From a checkpoint of a small transformer trained on Wikipedia: MLP 1024 squared leaky ReLU.
Each number is 128 + 24 x the weight over its row's rms, rounded and kept within 0 to 255. Layers, rows and columns count from 0. Numbers have three digits each. The size before them is the row's rms in percent of the matrix's.

# layer 3 attention value, 128x256, rms 0.0442, rows 43-127, columns 192-255
097:129159140137136185073113147160162105129120095151155143123136118126130183127139154125089126110151123144163081121175137114152154156123140129151103130135099103100126101100130103133118124084097122
091:133095058132118127129104110129129105096125136134089192108136150141130141141117106158096150111114144105154075118164135128104106138105121132129164121109120071140132150139152118127122090116091130
092:173156130154128134132172109112108129125139124143120118087138168110122143130156159158112147091163129183170148109148106134128098113155119145108149079143160156133125090160105126137133152131093087
088:114086134163149117117107083153124126133116094125149118112112105176127098088131117145121104161122107132116138145122121178107090126115131132159132132104101142144123167115141110155139132141159111
114:134083108126105108143117130110105140143117146145115149113153117096117114167112103092119151147096124063157151158130146156131129174166124132107149118092156113119104155146146141143132156117158131
103:120138144117118143126095161134141149129132153132179129134142140117146128121140118113137103143172116184119122133163098173123164122101088157123092161118093104145134136137117184132172079132141158
091:106116128139114141116115147112179140127153124162151119118123124131107140112134133154115147136145139108119069120164135071118080136136102132140081111134131153134082159095120150162158105132140124
085:094137117127166120133119107135134157096124123136123109085088163162107166169137114097130125124090149076124121112177121117103151155152101103142165114157153108116098114124095162139133099149114114
100:100151133143129114152133131101123150158168103122149111150130152084087132128172110148124137137162110137132104154150142095110154088149097151096136127138113157185110136165111121148116092114099146
103:144137093128147146158137103164127121139135134147083095147161121129140151101105107147112131140131108133122137115154154115108105108182135139073116107110119142125143128136155133133105134094135109
089:157109147125130138118120109122106126100127109150079132141168145113151145166132090127113105108131125105147117126131147070133139116166150113127190146166118117117101151110129106117125135108115101
090:146151117114154086122097120158114155142121121162148089136101129107109110114109113135096120170148159119177105157072131110132131156123118132123142107162135157109107136153135129082127115139182145
093:141161106134155104111086095147118093149089099109110152140160140142161126191146143122119133170101161149148122101093121140103149114140139124111178137134144048148112107156128106176151133110137153
090:151097114128120090175097132118126131175149158132114145135132159144123101137132129140145094107110104080121099111120112148153132168113146121122145118116123148120141129143132164156135163144112114
085:145153084143123126113129097142160134097115113120168128096123160146156079108129118118113140189128121146172120153110099094152131096148191129131138134113095120115090171117130142110121152137139101
103:121074083124121063153129145130146131165128141134076106140139125092168114138092113117149128161090141121095149131117120137128116178195115130116180121115127124160159123119118115116119168139167087
092:143108136155152109126100128109135135096113137145146125104126110124110126140109112123154111106167156125129085102108144151135130153104160081133148101142128133124102120141097153094132161182139102
131:121133147109120130115121180159144129125131112145133131132071093121105112133107134126101139146184154137115079136115116131155142099119138150161070137094103140135148088090122141211164115127096145
099:124167093164120136099128161189108164158117113086157103103118086133162114102147110146113129091150134134148070153159131127192155124118137105137133143131152090140130121127135133106181108116087102
103:123108114130132146095106127114080099142158118138126132123118109142118136108107128120124126106107148115124099131106135103122128133133117133163114141101054119176112160152119120119124096089152171
095:157076142118107117134152136150103166161146107118107095124132160136115112135125158165134112136129100106132167134113136131103144124147119209090204111142156121104096125141112131111138116135111146
090:162113134160147076107126137094148125132123135131197138098101192132118119141142102146136115157125102114151106110095138092120149110106100166129135105096160130142121147132170129140106098100109111
106:137134178149148106092142116092131164148138105125115103111110140133167085137096114104128078102150104121103158134139159123106113154114107082149109145139143128113143093144101174097163146126173124
099:123109128118155115102144113085152120151138101091168166106114128124134142128150120066154132110170134149130142150163113090147121135144135173122123153162146065077141126111124132105111111132120097
100:147134163167118105113112151132151105148119117083096126097141096118157135091115179168137101140135133148131145135100141159122135132084120089124141150161156142143135112077113144080133143102147103
104:117078099088144127130170105134098131123101083086083166161137143172138141127130130119137117090126122098138123074193131117152120159124139082128119116139116114112124138091134118117103111146101122
108:127157105077143121139099140155123105109106111151106144126115111122095095167122153131121138164119144070097102132117103105106115140137137139156146123122139135096131135100112108141152128142196137
103:124145145121142132108140131129127111145125133121113111139119153142162082154112146099106114149132181126120094137109100150102114085124147138087131091120139159154148157143100097155136124108158103
112:140103127147132109135106127129133118124157137115163134134122144114086092112140104151117158120139144116147112127159107091120130138130148121119097139101121074118135131147145132150099120102165135
096:111229121164083101145135065152106125153127092143152138120105124130131123102139116137119133123125141122122141143118136141166123135128129116116133116142112098101148121155141103179147131131087123
101:138136151153135106108116078167100097146125131109101139100105127128144124156127133130107116136105122150115117126110123082141154119154084124141156145123090189143116130144143129135142130115170123
101:134117124105121148129096095119128141134147154145179130119155145122129153129166116128136146120102139132135130097131145085099139114129124062129117153158060160206146145154113141093123125157121145
108:102105122119119124125137127119158097125124122134134087130105102119147141114148120103109126138177115127094121157070126131120134124155128169126192129133053135130117133113150161175140111093118160
101:163122142138107121135157133107135125147110142115104166164145161123134180062154114133152116127114134119102167108113127100099133118133149155117124084115122185144152132135127154105125180153134106
101:119144118126139160084159099140124116127112101072104165175156120115146096110117144171153134143110166102130121133158136117156111124145122138145153164174147127100140113110129147134130108146159115
097:136151143147125110094125076146153138096112154116162184122145164112102111099119135135153146165118154128093145098101101109127121129127129127123133139131146117142133104133146136114117125095145129
106:153177189090132133115143114131089146126115148134079127162142160124155097097132096144148121119157140189128134085120132163076116099097153175099104103142128167107148118113141142112150128124175080
089:125134097131134131146115089100136117107156161124114128117064175145111073128125100114141101125169096124125149120105121093146112135098125110130146094117148130094112156171176129122104142118170124
103:109174142177135158089137129125125113152126137130122134143135157134103108116129126123156124086121129100144147128111097144104108147116163118121109092161122119140112132137138117129154143100135084
095:151129094137150073107127097143117095153093160142125138114115179107128100108120101114079105126128090126091156138099137136121105094154114138123148113137160140141119131146110125122165122149134115
098:102135121127121119134157148113153119156118168115128131153145103093113153098119105155127168176098112150140138150145107135169146134146132114145147132079124177116154141113137088166101134090183139
101:108120145127135155139159122135085109135135145086153116207165088116119119138108092141143103115115117145103124105141083132143127156131146133153157120092174132112138140137098152062095149110134076
092:138076076153159127127125137099145133107092141166110125124149143117114189124105158131134103145168109116124159170151132137150130097158117166114133109111129103181155140114130112159149112112094082
097:096142143066157093132149079114119130135144129101154130140138097142134130120123134118122113067101105177106120133121147126113140108106095133109092123164148100112185144129118104119162121139145177
116:095102129115135146155112145063155113093120173070079169133185146145134102132176135148124115123113158108153152100166122152083149134120129093118124091101089102150127116125107066109130135157117147
098:126164156109100141115123158146145114138124117169162141172155101109170108113122113177129103149128138105117103098121112130147111139121129143127149132134116097086105136142128097147131138113162111
112:131125093084131149139122141146122118119121087122101116150158117156113094109131112149128131155121154145117138128130112123119152123096107098105122155161153098081142145140105123117166119122121113
101:147111079159116103150147082110102139092104123109153150138107137116093139106123091183148133143142136122114120130114142099112151120140137128134097111145129106142148118145120096129115086096141150
105:137172117143135179131111191156130096168133106141144082153147123141113162102102132092107169138151116111148124151113143127147113134137138125127096133122158155151155124134132102123100149087064143
100:108122134093111136109123133155136099108164094167174135143119123102108130101110141094096127122097151151102120129129130102121153141108178109125140156133098156122138121129128086127145149134101127
110:128078129127139093130089063144145124107074114136054118129149158149106092166159082148103100106127118123108121093105153161103141163108144113094112108117084105098121140118150119126120127112135105
101:136122081145154123101120128110129085111097129119128143146146064087110134130132135098105136153118118108127110129132132111092101137134135177137115117118130122091107095138112079142109072108138172
112:111125135206102129121101149122136148096141129104207117167096074123140176101127103094139123133154131128111124153133162148149136140128129150186152117108109049141120095144138152134123108187142175
104:141167089108116135140143088150147126138135115144164128125101135095137150137130103142137149175092141151121102103045147145117107124112104164142133126088150113098136132129105119158111131114203088
092:120169096111128113109140070154135130149180121140143143124151120095161104139094147179118169138145149125155108090122146120162106160114152135109136155112098090130115133143118145133154099146118118
102:124174117119116113108126136122129154103126115148161141144134110130089094102156139082138156104172117170127097132118140109081144147142086151160081114165129120106118113126128120108146122126060109
095:162092111126126112131110121118121125123119117173112121049102146140121168089109130140125123120149124106143113158121124122114128103137101141096163134088162134122124141113105161156103115160134061
101:167139132134118150135141130125112108159135125130090129086086088121082137149148126143121162118151089094174160114094087152133144102150080139162138130157160159165124122151134140185116106118133132
101:136190117134139122094146104123132117142070130153102154072109140108122160096136121127137122177128106083145140132121120154115100161130122108123094073152165151084122145101140170132111136134144114
097:143140118091135076115097091096151135128132167113115144080166212138145128138115141122105102107137154145130116118145083136102111130100156130109148130137145129161108089127142122117105137113142136
096:124084124132117100164147106104112120137109160105133136146075186131102117138151104191148116117119112113115133117172148099097141130111136121128110152095095127159116118149136120138109129128088140
121:140127147168105096158125114114156131136125129157160111140136102173192131146134128093109103056142135139124106108202134133132174121137096157136104125136106130119106111127160134134129122136133131
099:117144112147116176110150123104148086127141119126178098114160149132143136156142118123146120150087138130185133114137144100154112073147141168145101103128112140115112164159157126117138135105104152
099:109176138086126121126129139136113134120117125122093140115151153146154117153135138132107100136158164130125119138092100138071109114136130119128117125082110142125099122117148119121157151169104146
098:122100112104121177127110129096152141113128161104121074073128124109128137106139154144085117106099144122121138108143127107115109135152109103120104142139111161120147096128092111168096092165109160
113:142111175157097104132161098151118113119123139090114124120169144161141159114142135143126144092169102146116124125128145168086130124139077075122140144166172090150109145142118129106144139126119129
125:145102089139113126119081136184136091134161147144194133102101083094109109112108139122131178176099120130116129145055147130110113153138132138138119114098130154127141131108150076162135153095108168
103:145156135115128109175141133124125131160123134100078172157162109191166124114138109161139137086125132138151113124138138142136154153100123128181099082095121146092135113159109131134115139112083138
100:137194104115120091143132138128098146111085139108146171101141096119113126116137090108116144082138166168106136082117116144096137116144121131125131134135100129130101156147112136102124096134142135
097:137134116135128092146159119110096127130135151172154162117084163106145142080137106157136154162120109090145139152099117099165117153155109114121141097049129134143147097099131104089129138138114125
099:125131131153103117108124088118121122135139136139105156143160148125080102145104121120112134151129118141161140129159120132109140124111101136120130126096131100121089154119141102127136104132129133
098:151107170098106168081168125124118105100129155139080139104101107126134110124142138119127129110078099087110136099093103143163137121104131152137156152112134192118120126111126104137155168130117079
095:109154150148133120188133117118135158117131127145152170120141116117100106128122101119105187095110078130117155140161170131126113097152137134125116138126184140129136117116140129143110118140122155
099:128172121113159138118158153106138146126133122131156136115119124107153146125154134113131138121077138135123136111136151125142110115132143138118132103093132121135142116140136115129114145125131111
086:134106123128133133105095079133099090095105141139110129071175166133174164144139097149133126172127157155138122118086153149112131114092155101138155068124120122128084151125146206156115103123106121
116:119109150169113137129128114134152144128123106108104166109124119142145137088118143141124120067126149134155105094152128082074134153144121091123126210147097152141142130128130130165103142127096167
111:104130113134144151122133173185125108185132120154160135103059100105127161136109117126111170158149114148143073142103123104149090103144131165104142163116135113143132126089140127113104135139112178
105:147119086182117098111173127111141123147102136163136105151144128128163118168131100130112122150096119123140130133119145162114116146150106177099130141092112155194146126126090092152137163100130124
100:138120086113127112132134161126125111093072150120123139103110152070152132163095134136095127125108135148142108095079162150121171147113114168124189149116147151136143122157092103140101103123117137
105:115103103168120141102134085168117116120153081116096119117113156143157123139140138115121113100137104165130123133099144141073142146134149110133099106118143123100136089126133145119097144084154114
099:153151136116084128153121125123105104136123128113170122126126078139134133144095120138130125130135120126120138175104125111174133123124141112121062084132113150143101110092148166127083143111137143
096:116132148131130081077105101125124105131142094114145094128064088137130154173106143112109142142111138098148146105135142191108140169121115123141143136098129119151167123114142115124118097139140156
104:134135109155145107104115072154150117079137121104081132143145165148118085125133121156130095105118130146153098121125152109120159171153132079130111127141136107097122118152135086159138105134152111
097:131117131120147119133121117084105113157132120090112142124124166147169122117130112096152115118118123153121103143157102134088159102081085098133132174114142157145134116163095097118111134120117148
102:107107117075096117134134134149085132150111126117127143146150130151160070159148120136122096100131118136127110122139120120155134114121130094125128122137092117142134136126126156145151158128147152